Weights of a small transformer language model: a variant of SOAP for these matrices.
Each number is 50 + 10 x the weight over its row's rms, rounded and kept within 0 to 99. Layers, rows and columns count from 0. The size before them is the row's rms in percent of the matrix's.

# layer 3 attention output, 256x256, rms 0.384, rows 147-173, columns 0-255
097:47 48 49 52 60 42 68 51 57 49 59 62 50 55 44 47 72 42 58 56 40 60 43 55 53 52 49 45 61 61 37 36 46 64 68 51 49 74 28 39 42 51 43 44 36 47 42 58 57 64 62 36 48 52 51 45 45 63 52 54 43 32 45 55 42 41 42 43 62 40 43 60 50 50 54 33 67 63 56 53 42 56 52 36 47 54 44 53 37 45 18 55 57 51 37 61 34 35 56 52 58 71 42 56 62 49 60 58 43 49 47 49 38 42 50 33 44 24 52 32 48 30 56 50 38 54 39 64 47 60 59 47 42 77 55 56 45 48 50 53 34 41 74 68 41 45 39 37 56 56 47 48 53 41 43 47 49 35 44 60 51 45 38 61 44 40 54 46 68 49 61 41 61 43 59 61 46 47 40 53 35 42 53 54 53 29 67 44 56 57 75 51 48 56 51 61 40 67 57 49 44 47 44 60 55 50 36 57 46 34 62 46 42 33 48 54 49 42 69 39 59 37 58 38 52 53 50 49 58 56 56 81 38 54 48 49 48 72 42 60 57 57 47 50 42 51 35 64 58 53 59 59 61 59 48 41
101:35 38 41 42 54 65 43 47 43 49 38 50 54 70 33 45 53 53 48 34 54 49 59 33 40 37 58 46 48 51 52 43 63 67 52 51 44 48 58 51 53 62 58 51 32 54 57 62 58 41 52 37 55 53 48 42 55 71 47 46 39 45 42 52 40 48 41 47 51 47 43 61 61 38 50 54 61 48 51 55 55 45 40 49 38 42 56 29 43 45 51 52 30 64 40 61 30 51 58 43 38 55 64 45 56 45 44 63 64 59 69 47 43 59 72 58 44 49 57 33 60 36 65 46 37 40 50 50 68 69 53 48 40 30 63 58 45 38 42 55 40 36 55 62 29 40 48 56 38 54 62 40 61 26 39 50 47 43 50 41 40 23 47 51 56 44 39 47 45 53 46 46 58 64 42 35 41 52 53 77 49 53 49 40 60 44 53 46 57 30 55 55 47 47 60 59 57 41 63 21 47 60 53 44 48 48 59 53 49 42 56 45 49 55 42 47 35 48 40 59 67 50 42 54 66 43 55 63 41 42 63 66 35 57 67 49 43 50 37 54 67 42 40 60 53 50 58 58 42 57 44 69 64 83 52 54
103:44 64 46 52 27 61 42 48 64 66 57 45 57 50 53 54 44 42 67 56 42 44 68 44 52 55 37 64 31 41 51 63 47 59 60 34 39 71 42 48 52 72 52 65 56 40 48 51 36 56 43 65 54 42 36 49 56 49 42 55 41 56 51 40 45 58 49 55 37 44 48 66 33 33 58 62 50 47 35 48 56 39 47 55 61 53 45 39 49 43 48 57 55 51 62 59 56 61 50 53 66 42 56 52 44 48 49 43 45 39 36 44 37 42 55 56 59 38 29 56 46 55 57 51 47 53 57 35 51 37 48 53 59 48 63 30 42 38 48 52 38 39 46 30 38 62 49 48 63 55 52 68 44 50 54 44 61 54 50 38 41 40 35 70 47 60 75 53 57 37 46 60 43 56 52 45 72 58 54 37 26 48 61 58 67 64 51 60 41 27 58 56 44 46 62 40 59 53 45 33 64 67 62 36 50 62 68 49 50 50 54 41 44 57 48 57 55 48 50 46 44 58 67 50 45 42 37 66 38 56 50 60 63 41 38 58 49 58 64 51 53 49 61 29 57 63 62 63 33 62 54 44 45 32 31 50
101:59 52 62 62 39 45 49 44 49 63 50 45 45 37 63 47 48 51 56 46 42 59 58 49 48 45 46 50 49 46 38 57 50 64 68 53 41 32 60 59 48 34 49 57 54 26 51 68 58 69 40 50 45 55 48 48 42 60 61 57 35 60 46 43 58 46 49 48 49 59 50 54 58 66 53 52 48 58 61 50 58 37 57 58 58 61 57 49 46 34 42 40 41 57 41 37 56 48 46 42 49 50 41 41 68 52 56 46 58 44 63 55 57 46 50 58 41 57 70 60 47 47 38 48 64 47 28 60 31 42 52 63 59 56 58 58 45 26 65 55 66 48 46 42 64 42 49 41 46 54 46 63 47 54 73 54 57 64 46 52 43 29 41 51 55 61 30 30 51 53 54 31 40 61 27 45 60 43 67 52 52 64 38 50 68 58 64 47 62 46 50 70 45 64 42 38 45 52 61 37 58 36 41 43 50 34 30 72 41 50 57 45 41 40 53 50 51 38 63 71 53 49 67 66 32 45 70 54 47 57 49 62 55 55 57 45 45 76 50 41 43 43 51 41 59 58 31 35 55 55 55 48 48 62 71 60
103:65 57 35 46 57 63 52 56 36 60 59 55 46 40 52 41 41 44 60 45 62 41 75 32 51 75 50 60 49 69 61 49 44 32 47 34 60 54 41 45 46 56 50 26 35 48 48 51 51 59 49 50 34 54 70 59 53 35 59 38 50 49 44 61 42 51 39 55 49 53 50 49 38 55 63 42 50 33 49 55 38 56 48 52 38 52 40 56 60 51 35 48 58 46 41 53 26 31 53 46 55 53 56 61 41 39 65 53 54 47 60 52 55 50 46 53 44 41 53 39 54 54 41 47 36 29 43 49 22 58 55 43 43 62 34 57 77 31 60 49 44 43 58 72 45 65 41 49 43 51 35 52 56 42 51 48 57 33 55 70 38 73 45 73 42 49 55 48 62 56 63 53 43 41 57 40 52 47 58 44 59 47 51 52 48 73 40 48 54 58 60 40 56 51 65 49 50 36 58 61 55 43 28 52 36 36 56 52 58 59 45 53 48 42 46 40 36 54 64 67 56 43 65 65 71 68 45 49 62 46 48 34 53 53 45 37 36 64 56 41 51 54 41 52 64 51 39 53 56 46 54 46 62 56 59 58
096:43 66 56 50 49 44 67 57 42 51 43 54 57 49 42 47 33 44 56 59 60 59 55 49 46 45 53 57 42 72 34 41 36 36 48 44 55 63 43 56 25 42 60 55 40 66 45 56 36 30 59 48 50 52 47 66 51 37 45 41 46 47 37 56 52 35 63 66 17 57 42 44 45 51 59 59 42 49 59 55 39 61 52 59 47 49 42 53 46 40 48 36 42 60 48 62 52 58 60 35 64 57 63 54 62 72 50 59 61 64 55 56 62 62 26 48 44 50 53 39 47 63 43 62 46 45 54 47 52 47 68 46 45 61 35 45 57 50 46 54 66 34 48 49 58 55 71 32 56 42 38 52 44 58 49 58 47 38 54 57 50 57 45 64 54 36 55 48 56 48 42 62 54 37 58 54 74 63 38 38 47 43 67 38 56 36 33 40 46 50 59 54 60 53 43 27 69 43 41 50 60 63 42 44 63 50 49 49 51 60 47 49 53 65 54 30 55 57 51 48 47 54 52 46 48 54 66 37 44 46 39 48 45 41 56 27 55 61 17 46 26 48 51 40 62 59 47 65 52 37 49 46 46 53 34 56
104:31 43 61 56 30 45 47 57 69 59 43 48 54 48 47 40 42 52 44 52 56 48 41 59 36 57 60 51 55 68 68 47 67 45 39 49 43 46 43 58 38 41 78 48 46 63 45 61 49 52 48 48 50 58 49 78 46 41 40 61 39 48 52 41 51 55 59 53 37 49 58 55 30 59 46 39 53 47 47 55 51 47 51 59 67 53 71 49 57 49 40 51 30 69 55 42 43 40 61 44 44 31 45 57 42 47 49 42 57 60 45 62 39 41 58 45 46 60 51 44 38 51 52 54 53 45 39 55 64 58 49 51 67 38 38 48 46 33 64 63 51 59 63 57 53 55 58 57 59 44 63 26 49 44 38 50 40 40 43 59 43 54 48 63 73 47 49 39 61 52 43 45 63 26 34 53 55 51 52 54 49 55 50 29 42 63 46 48 59 55 52 69 46 44 51 42 53 50 39 38 76 52 46 60 45 60 45 44 41 68 38 41 40 56 21 51 55 47 49 54 69 36 54 56 61 64 68 61 62 52 70 58 56 34 55 54 23 43 45 54 56 50 46 55 57 67 63 51 73 42 53 41 55 49 64 45
099:52 34 43 51 51 43 44 57 44 70 51 52 45 50 57 74 52 57 38 63 41 55 66 62 45 64 43 52 48 41 56 28 60 42 49 51 55 59 38 53 47 50 62 48 43 55 52 52 51 68 56 56 62 59 59 48 66 41 44 41 61 49 59 42 37 44 64 43 58 56 60 63 58 45 53 60 54 68 56 39 39 39 51 38 37 38 46 62 54 47 64 49 51 43 44 43 47 64 48 50 35 46 38 35 23 41 50 40 55 55 41 62 36 47 40 55 52 64 31 36 47 61 48 43 47 49 41 47 44 45 50 64 53 51 65 59 70 53 33 46 42 43 44 46 46 58 69 36 66 51 34 39 63 23 55 53 62 50 56 54 38 47 58 37 31 45 57 71 45 71 35 52 62 51 43 37 56 43 57 41 40 46 51 55 49 50 47 56 49 42 44 59 56 44 51 55 51 39 37 42 43 59 54 55 51 53 49 61 64 46 56 50 81 45 51 35 54 41 41 59 57 45 59 52 46 47 43 54 76 71 51 77 54 67 50 48 43 45 46 44 50 51 66 49 54 35 38 73 48 32 26 55 46 63 49 59
104:34 37 38 50 67 40 46 46 69 47 42 38 49 52 54 57 52 40 49 38 67 44 60 62 38 64 55 49 48 45 60 63 57 31 34 36 50 48 41 54 50 24 44 48 46 42 64 51 65 48 55 53 56 53 51 49 51 62 60 52 49 56 32 45 49 46 62 39 50 53 59 51 39 56 55 35 45 56 63 53 48 47 35 41 47 58 47 62 44 57 60 64 40 43 43 47 67 47 28 42 52 51 47 52 54 59 62 53 41 55 52 74 26 50 46 62 30 64 55 48 55 30 55 59 55 50 43 67 61 51 59 46 38 61 57 45 41 48 58 66 38 58 54 51 69 66 48 53 39 43 54 44 58 53 36 53 45 57 44 46 36 62 56 65 43 63 59 38 51 73 53 56 51 42 40 55 44 43 39 56 53 43 59 43 38 29 49 56 48 41 71 66 62 46 58 41 56 49 54 64 57 54 38 45 58 47 66 48 44 57 51 51 51 36 44 28 57 68 51 44 46 51 63 43 37 33 80 43 46 44 53 64 44 60 38 45 49 57 48 47 75 47 46 38 75 44 59 56 45 74 56 40 44 66 56 42
103:47 56 55 42 35 49 49 57 46 52 37 58 51 54 38 49 67 43 47 54 60 52 65 54 55 54 52 71 47 58 41 47 70 61 68 51 56 42 57 58 35 55 45 39 54 45 46 32 46 51 48 53 62 69 58 49 54 45 51 52 32 47 43 38 51 46 52 73 48 47 54 56 47 40 58 26 40 58 42 54 47 63 51 52 48 32 48 59 51 63 53 56 60 34 53 50 41 44 50 49 45 38 51 61 72 55 52 63 57 53 42 56 51 39 51 46 49 54 53 46 55 40 60 57 39 66 43 47 56 48 49 54 63 61 66 60 50 50 59 54 76 59 58 35 21 74 76 38 64 46 53 45 62 59 60 25 53 44 46 53 32 42 37 36 53 58 51 32 44 53 44 65 45 31 58 73 63 54 49 38 38 33 36 39 62 49 59 64 57 55 46 62 47 45 42 48 62 59 55 55 43 63 36 64 40 45 53 35 53 43 53 36 48 79 48 38 55 34 58 62 35 62 58 59 46 48 60 26 56 46 51 50 44 63 40 42 32 65 38 50 54 53 43 55 50 49 44 64 54 55 43 47 61 54 56 48
104:49 47 37 45 32 56 57 44 60 50 60 52 48 48 49 46 38 50 42 43 49 38 51 52 43 56 55 33 38 36 38 74 42 62 59 46 58 46 58 36 49 61 61 60 43 57 50 43 69 56 47 40 60 42 44 41 54 37 40 45 60 35 41 51 50 52 40 41 52 68 40 41 61 29 53 27 67 58 69 41 41 64 39 35 45 49 52 53 64 47 39 52 54 63 42 57 67 51 49 59 55 60 47 45 29 55 47 49 48 58 58 41 32 44 69 38 37 44 66 62 65 33 42 65 43 48 29 48 51 67 50 38 40 43 38 66 52 54 40 76 42 44 63 46 55 57 46 47 53 59 48 44 44 48 48 61 48 49 54 29 47 50 59 38 51 48 60 49 61 44 36 38 51 56 49 29 43 58 55 48 43 58 64 43 47 64 49 48 43 54 50 50 55 56 56 49 39 35 42 57 45 58 45 72 27 42 29 49 58 42 63 54 59 69 47 46 52 44 73 55 43 50 46 54 40 29 33 51 50 32 47 45 62 44 55 64 56 39 49 67 58 27 52 46 45 49 53 47 29 67 48 69 56 53 51 48
098:57 34 54 53 41 64 50 47 51 50 67 57 57 53 43 54 67 49 46 16 42 72 47 40 50 31 48 53 59 44 45 56 44 60 51 60 49 52 47 41 44 46 50 32 44 37 43 62 28 47 41 50 63 66 53 41 55 68 55 49 51 47 56 50 51 48 57 46 55 49 65 40 41 57 56 49 63 41 48 38 40 49 41 55 51 52 39 55 43 50 31 45 41 67 41 51 52 67 44 60 47 53 60 44 53 43 23 63 46 40 59 51 65 65 40 59 57 43 40 50 41 46 34 46 47 56 52 65 42 76 48 34 61 42 59 31 32 51 41 46 40 49 49 49 41 45 48 65 49 36 55 53 58 63 33 34 44 61 59 52 62 48 51 37 59 33 51 46 49 52 54 60 43 70 48 44 72 58 61 23 52 53 48 57 39 55 49 54 54 52 42 47 62 60 53 48 47 69 40 57 40 44 34 63 22 52 50 70 66 42 65 49 52 67 76 49 55 41 59 38 52 41 50 34 31 45 52 36 57 62 40 48 45 57 43 42 55 54 41 37 45 48 45 51 39 52 49 52 64 49 58 64 56 48 58 37
101:56 51 32 49 49 55 55 40 31 56 48 46 53 48 57 51 51 41 46 42 44 44 45 45 45 43 54 65 38 53 56 40 47 37 53 58 64 43 48 38 45 49 58 41 56 58 68 45 51 40 36 40 53 43 57 68 46 63 42 55 58 46 55 55 42 53 42 55 38 61 33 46 47 44 45 22 57 46 41 37 62 56 46 33 59 46 39 32 68 48 61 66 43 55 61 62 61 69 64 52 50 42 37 39 38 58 44 34 44 48 64 51 60 55 54 62 50 50 42 34 35 66 49 42 61 42 63 42 49 55 49 57 48 47 61 58 85 63 35 57 62 44 57 47 33 55 44 81 39 35 64 52 63 41 46 35 62 42 64 50 62 54 50 47 49 48 53 55 56 54 36 51 26 39 38 40 48 44 70 52 44 62 52 56 57 46 60 58 46 44 41 44 43 48 36 62 46 36 43 47 69 55 52 75 55 44 52 63 34 50 49 68 45 53 60 48 44 50 56 41 47 51 47 47 52 49 62 52 55 52 59 39 35 57 72 58 55 57 45 60 34 35 39 49 73 51 50 64 55 24 42 45 45 66 47 50
098:48 47 51 68 37 53 52 62 45 32 47 37 66 40 68 52 48 55 61 65 43 44 61 66 48 51 44 32 38 54 31 40 50 38 52 41 46 57 55 59 49 47 57 56 59 54 65 50 49 30 49 54 56 52 51 56 42 38 58 48 45 42 59 59 45 41 53 56 52 59 63 56 51 37 52 53 61 56 55 28 61 31 52 67 54 50 34 36 57 34 41 65 34 49 47 32 62 49 45 39 57 41 53 42 57 60 53 54 35 53 64 40 54 48 56 39 52 49 65 46 39 49 56 46 38 53 42 60 42 57 47 36 61 52 55 35 67 60 43 79 32 63 58 35 41 53 52 19 48 41 42 62 38 46 57 58 45 54 64 58 55 47 39 55 55 47 60 49 48 58 41 50 35 58 44 64 67 67 66 52 48 48 40 23 40 43 43 48 47 48 54 41 59 56 53 59 51 50 31 61 48 52 71 45 51 46 42 74 42 69 41 55 60 49 51 60 55 59 47 38 53 48 50 51 47 53 60 52 38 50 38 64 55 50 66 48 66 42 34 62 42 53 44 65 63 37 36 40 54 35 38 39 63 67 53 49
093:40 27 52 45 59 42 43 53 52 54 47 43 61 62 53 50 43 58 42 36 54 37 46 54 39 57 41 35 63 40 70 72 58 49 42 53 30 69 38 44 60 49 40 54 42 49 73 45 42 50 53 58 55 56 53 58 37 40 37 59 39 47 41 54 56 57 47 59 40 59 56 44 46 68 59 50 65 60 43 61 67 68 46 56 58 45 45 58 54 37 44 53 30 50 59 36 55 44 44 60 47 51 55 59 44 47 46 54 60 59 47 61 36 42 48 58 38 38 57 63 46 39 27 56 41 47 61 42 55 61 53 65 48 74 49 59 61 39 62 57 50 44 46 50 61 25 57 54 46 32 46 32 45 49 47 47 57 67 40 39 35 45 51 40 79 42 49 53 63 57 58 63 44 43 38 70 62 55 56 64 49 58 49 61 51 53 48 44 51 64 55 46 56 42 35 45 69 56 54 55 55 27 68 45 46 44 56 60 34 44 56 26 51 45 57 48 46 40 58 59 49 52 39 55 41 47 53 46 56 47 71 47 39 62 59 38 50 30 36 27 59 38 57 42 56 63 31 47 52 68 51 51 45 54 49 53
098:46 47 43 43 53 59 51 40 54 56 57 67 36 52 53 50 62 42 45 45 44 38 58 18 53 66 52 55 62 54 68 50 88 49 62 44 42 48 55 44 58 64 55 47 61 31 61 53 57 55 54 59 50 50 45 56 50 59 40 51 48 51 50 58 52 42 52 47 54 40 54 41 46 52 31 44 53 44 42 36 51 57 67 43 39 54 49 61 50 45 49 45 47 46 46 57 54 67 56 52 51 46 56 66 41 54 50 62 39 42 54 47 46 41 42 64 59 58 38 59 38 51 59 45 51 66 48 57 46 45 52 38 40 53 58 46 51 42 58 28 47 50 39 48 55 44 65 48 53 59 48 74 44 51 49 59 45 48 42 37 37 61 23 49 64 53 74 50 46 50 39 61 37 74 51 65 26 57 50 32 48 42 69 42 39 54 61 60 59 47 46 55 43 44 61 44 54 56 51 59 67 49 52 51 42 58 59 45 66 67 46 38 55 63 55 38 58 60 56 46 40 35 50 36 62 24 59 57 61 54 68 38 51 60 63 25 51 53 30 45 49 67 57 42 36 32 73 51 43 53 54 47 50 34 62 36
101:57 50 38 64 39 36 37 54 40 41 47 54 50 51 30 41 33 59 42 27 62 60 46 43 47 48 42 52 55 59 40 63 46 53 48 52 54 50 51 44 52 55 60 40 47 42 45 35 48 40 65 40 64 44 35 59 45 54 43 65 46 66 43 58 50 59 77 51 47 46 37 39 38 57 47 44 52 43 53 52 47 37 48 53 49 52 66 47 62 50 42 37 51 54 60 38 44 38 58 40 33 83 63 38 45 50 62 29 51 42 52 73 43 45 52 43 47 54 58 43 68 52 29 48 45 50 63 39 42 61 62 41 46 81 50 33 42 55 48 60 58 51 67 51 55 55 67 68 49 53 47 64 54 45 39 57 70 47 61 36 48 59 47 48 53 66 60 34 50 44 53 62 52 62 50 47 61 60 33 42 26 48 48 48 46 38 60 39 63 55 52 50 51 40 32 44 73 52 55 61 59 44 46 44 48 57 57 58 50 67 40 45 49 48 41 51 38 49 66 50 51 44 37 60 61 49 33 51 77 51 60 56 47 50 36 59 47 48 47 39 66 40 51 43 55 56 43 50 61 54 68 63 68 58 49 59
113:51 36 45 59 48 49 63 37 49 48 50 50 54 46 41 59 63 53 45 54 62 58 51 52 50 42 46 50 45 43 42 53 67 44 43 53 56 33 38 47 59 59 46 48 42 45 31 41 61 45 46 55 55 42 38 52 56 58 48 24 42 50 65 69 72 34 32 40 46 33 55 51 53 45 36 34 39 47 53 58 52 62 56 51 60 50 36 65 60 45 42 43 39 62 41 56 51 37 47 49 52 31 31 49 52 41 53 37 49 39 45 57 58 59 22 23 56 55 59 51 47 53 53 52 59 55 41 53 74 59 59 28 69 41 44 52 39 49 26 51 57 60 59 25 42 42 50 38 42 52 59 38 50 54 63 47 51 58 54 52 39 51 55 43 44 59 39 46 52 56 55 56 76 57 37 57 40 55 45 69 56 56 47 44 41 73 51 55 53 39 51 29 49 62 59 64 53 52 49 40 53 40 64 42 55 48 65 34 42 45 41 45 42 36 61 47 54 61 57 46 55 44 40 41 63 58 45 42 64 60 68 51 47 49 48 73 53 61 46 60 52 51 64 63 68 42 49 48 67 47 22 40 42 53 59 50
108:50 60 42 59 44 43 48 75 55 43 45 49 31 42 56 45 45 47 37 48 47 46 67 44 36 55 57 54 53 53 49 44 61 37 47 42 55 49 52 49 61 56 55 41 69 53 53 49 43 47 54 35 57 51 55 53 51 57 39 65 38 47 54 55 45 42 42 56 43 40 53 57 61 51 58 49 49 51 50 43 54 61 59 34 53 57 67 61 41 50 57 44 83 53 44 55 56 60 49 47 54 53 56 35 59 42 38 44 46 42 60 46 60 39 63 47 65 45 44 55 42 63 55 60 41 40 43 68 58 46 63 47 59 63 62 48 52 67 56 37 42 54 48 73 45 60 55 43 62 35 25 62 59 38 22 40 50 45 56 63 43 44 41 57 32 38 52 49 59 51 56 52 55 39 54 49 54 47 52 75 38 47 53 32 47 39 57 72 52 66 43 48 44 70 73 43 50 54 47 65 37 45 39 60 50 44 60 63 42 58 35 50 60 51 42 54 47 45 31 63 30 46 75 55 33 36 55 62 30 36 50 57 35 66 61 70 56 56 64 60 51 52 53 39 55 56 63 49 56 50 50 31 61 45 33 43
099:52 56 28 50 40 57 55 52 45 42 55 56 64 48 60 75 55 60 35 38 43 32 50 66 36 27 64 60 46 56 58 45 66 57 60 37 36 63 46 53 42 66 51 52 53 46 42 67 43 63 44 50 41 57 45 52 52 47 47 39 33 60 52 38 49 57 51 61 40 50 43 47 37 53 46 43 44 55 43 45 52 48 49 47 42 45 45 61 64 58 59 52 42 57 45 37 50 65 43 55 51 59 56 54 54 68 48 48 46 56 39 45 62 47 40 66 40 43 59 46 53 35 49 34 48 57 60 53 45 39 62 63 73 57 49 54 41 56 53 45 48 46 42 52 50 33 63 56 52 62 35 37 62 74 45 43 30 48 50 49 56 55 36 53 46 31 39 61 51 56 45 44 49 47 54 47 63 37 37 53 35 47 34 64 50 36 43 69 58 48 58 72 63 49 68 34 53 56 61 43 59 50 49 74 57 73 64 55 37 38 43 42 60 58 51 41 42 44 45 51 46 68 45 59 57 42 67 34 42 47 58 62 36 39 54 62 60 58 55 62 27 49 41 48 56 72 66 44 31 53 63 50 35 62 57 47
105:59 46 60 42 39 47 40 63 63 68 35 45 45 49 53 51 44 46 49 39 60 46 68 43 41 60 73 55 68 34 32 55 47 57 66 57 49 51 45 30 64 26 59 46 55 34 53 44 40 53 55 30 62 56 50 51 49 68 54 53 48 47 53 49 36 35 51 50 56 47 66 69 55 43 49 56 43 36 51 54 30 41 52 58 49 56 39 48 49 54 43 51 49 54 68 40 50 45 46 58 56 40 49 49 46 54 45 44 45 40 57 51 49 72 64 44 54 49 46 51 39 73 50 49 49 41 51 54 50 54 48 51 44 48 50 29 32 37 32 45 43 54 50 55 43 65 64 59 42 56 31 66 62 60 52 56 35 66 61 44 53 43 22 33 58 33 61 64 34 52 40 57 49 52 54 52 59 47 35 57 46 64 53 53 57 58 37 56 61 45 51 51 55 58 42 57 27 51 48 38 54 50 66 43 53 53 32 56 43 37 66 44 48 60 71 43 53 39 46 35 48 60 32 62 54 51 46 43 64 52 51 43 46 48 56 46 48 56 47 59 39 29 33 40 38 70 43 64 61 31 51 32 54 66 53 39
094:42 46 50 52 51 57 48 53 56 53 51 33 55 44 68 58 38 45 62 55 56 38 61 51 67 38 49 49 63 55 53 69 59 54 56 46 43 54 46 47 54 45 73 56 70 56 46 45 43 49 58 46 48 51 62 58 50 57 49 52 35 44 64 56 41 60 59 42 50 61 55 49 33 41 54 38 49 58 49 53 29 67 68 51 43 39 51 57 38 65 44 39 62 54 39 50 38 52 49 66 63 42 53 32 55 38 60 45 59 46 43 42 71 70 38 32 41 52 48 46 77 43 39 50 39 38 48 36 44 55 65 57 45 45 56 64 36 51 65 64 56 48 42 47 56 61 44 51 53 56 43 51 27 66 51 35 48 58 39 39 29 46 50 57 65 50 54 59 49 62 46 51 46 47 50 45 45 57 38 67 48 65 33 33 45 62 43 42 52 61 42 37 61 37 45 50 38 73 43 42 63 39 33 50 59 29 47 45 47 40 56 44 66 48 64 52 50 22 64 55 48 42 49 62 45 21 58 41 48 49 53 63 29 49 39 48 42 50 64 55 33 42 45 50 42 40 45 42 49 35 53 63 54 62 38 57
104:63 56 41 37 49 47 39 53 63 59 55 70 48 51 35 43 63 54 50 22 55 44 32 38 45 60 47 62 42 53 51 45 40 46 47 55 69 59 51 47 50 40 48 40 70 44 57 39 50 62 56 51 47 69 59 57 48 56 28 70 57 24 49 48 34 51 49 38 55 51 63 54 43 35 56 58 47 67 64 57 54 56 42 43 60 30 59 50 40 35 58 44 40 50 48 44 57 57 51 54 55 32 48 61 43 66 38 50 44 57 60 60 37 51 49 64 47 49 53 40 66 54 29 59 31 43 33 52 47 46 56 64 50 37 64 52 56 36 48 44 56 54 66 61 44 52 42 52 48 46 41 42 57 56 57 33 48 45 46 42 54 60 46 41 43 25 67 46 48 66 58 59 35 39 33 67 54 50 51 58 56 53 61 49 58 57 60 35 49 75 65 53 35 53 53 59 32 51 64 58 45 56 50 45 56 51 52 43 46 62 62 72 45 78 43 46 46 52 47 50 60 60 45 56 44 35 42 56 61 57 52 52 50 46 54 55 56 36 60 55 56 38 35 54 40 64 36 62 50 50 68 55 51 44 43 24
103:61 37 47 41 63 53 41 71 69 43 56 60 53 47 35 59 56 54 57 51 37 58 58 58 39 47 37 48 37 40 41 60 47 63 47 62 35 49 51 37 67 66 52 29 48 63 46 51 64 46 55 60 39 58 53 44 41 62 50 26 53 50 48 55 36 47 63 61 26 59 61 43 30 63 49 50 50 51 68 65 72 62 30 45 52 53 62 50 34 39 39 44 44 43 64 45 45 50 59 58 50 46 41 52 51 55 42 44 54 62 28 52 50 29 59 50 51 58 52 39 45 49 34 44 63 44 56 46 42 53 39 63 49 42 54 51 43 47 57 44 53 39 47 65 63 45 59 49 45 51 47 36 48 35 63 34 52 44 37 67 61 33 38 49 47 37 44 56 49 26 48 56 58 40 55 51 34 54 42 62 60 52 42 51 59 30 52 48 59 55 45 58 63 58 43 37 54 46 44 51 64 43 58 36 57 63 44 51 23 45 75 48 49 40 54 37 49 72 50 52 51 60 37 40 61 48 33 44 51 50 58 51 56 47 70 57 40 60 49 44 41 48 31 66 46 58 47 53 61 58 58 54 26 50 40 57
102:62 26 41 46 46 49 36 60 34 65 56 62 43 45 35 63 36 49 43 33 56 42 44 49 41 35 45 50 53 50 39 58 43 47 52 53 60 37 53 49 59 52 29 63 47 52 27 50 47 47 61 37 63 26 67 61 48 41 56 74 55 41 53 61 49 53 58 63 40 34 39 45 55 37 40 62 56 29 46 49 54 52 61 43 48 68 47 46 51 60 46 50 39 46 50 43 71 54 53 34 50 46 65 59 50 41 54 54 54 62 49 57 69 56 55 46 45 53 46 42 52 58 32 47 47 44 30 44 38 69 50 65 61 57 53 36 47 45 44 47 53 45 50 51 48 74 52 61 55 46 62 41 58 57 69 41 34 51 50 50 53 52 37 55 59 63 33 51 64 49 64 47 47 58 39 50 51 62 41 59 57 65 41 58 62 67 40 30 37 69 51 46 39 57 46 31 54 67 50 46 57 75 45 53 50 59 70 63 57 48 50 58 38 27 65 55 41 52 39 42 55 56 48 59 36 52 45 47 48 50 30 48 54 54 45 58 54 42 40 56 44 44 43 47 63 51 42 65 63 38 44 36 64 58 52 62
101:52 46 38 36 61 52 62 50 35 51 45 44 58 47 52 44 46 52 53 61 46 62 35 50 57 59 36 50 44 65 34 55 30 69 56 54 59 55 57 41 52 56 61 62 44 56 42 46 51 45 50 44 56 46 54 42 52 49 46 54 58 57 62 46 56 61 70 51 60 59 55 56 29 35 51 37 33 39 65 46 54 22 45 57 38 43 48 36 59 62 48 72 37 64 46 51 52 47 39 54 30 50 61 41 56 38 50 59 45 57 49 40 37 42 46 61 40 39 49 63 40 47 59 37 39 62 44 50 51 61 55 76 36 60 40 32 71 35 59 51 24 48 42 46 41 53 52 52 55 42 69 46 47 59 57 67 52 50 42 37 64 45 41 51 54 41 49 56 47 37 28 44 54 47 58 70 64 57 50 40 39 51 53 47 52 50 41 36 47 38 28 50 35 49 54 42 58 45 28 39 64 68 48 65 62 59 43 41 46 71 44 30 55 62 45 42 33 41 57 53 59 38 47 44 43 37 47 41 66 54 58 52 50 56 42 50 45 54 31 56 64 46 55 53 55 53 68 63 51 57 39 70 41 59 41 51
108:36 43 61 60 55 40 54 48 19 58 43 63 44 74 52 54 61 55 32 32 32 38 51 58 48 47 56 51 66 48 65 50 34 67 39 45 35 46 42 40 52 55 49 44 63 48 62 46 61 54 47 52 58 44 37 55 36 53 48 56 50 52 63 55 52 54 54 59 61 65 52 55 49 38 64 54 51 48 49 56 61 65 55 43 52 61 52 55 64 53 51 59 51 34 52 53 52 56 50 37 62 33 52 45 42 39 63 43 64 55 60 32 66 60 58 54 44 60 49 47 47 30 50 65 60 42 55 69 60 67 43 40 55 56 46 45 48 45 57 41 63 49 43 44 57 60 62 57 57 59 54 52 46 66 42 53 27 56 67 51 70 26 46 58 51 40 55 39 51 41 40 66 41 39 52 68 48 30 66 54 48 37 62 44 62 48 58 60 57 45 40 47 55 60 59 37 18 48 53 46 45 56 57 59 55 53 51 52 46 49 55 38 44 42 50 48 28 56 39 47 44 63 66 54 25 45 51 67 52 65 35 25 61 58 36 59 38 45 41 53 57 49 53 42 58 41 55 60 59 65 45 53 35 45 45 42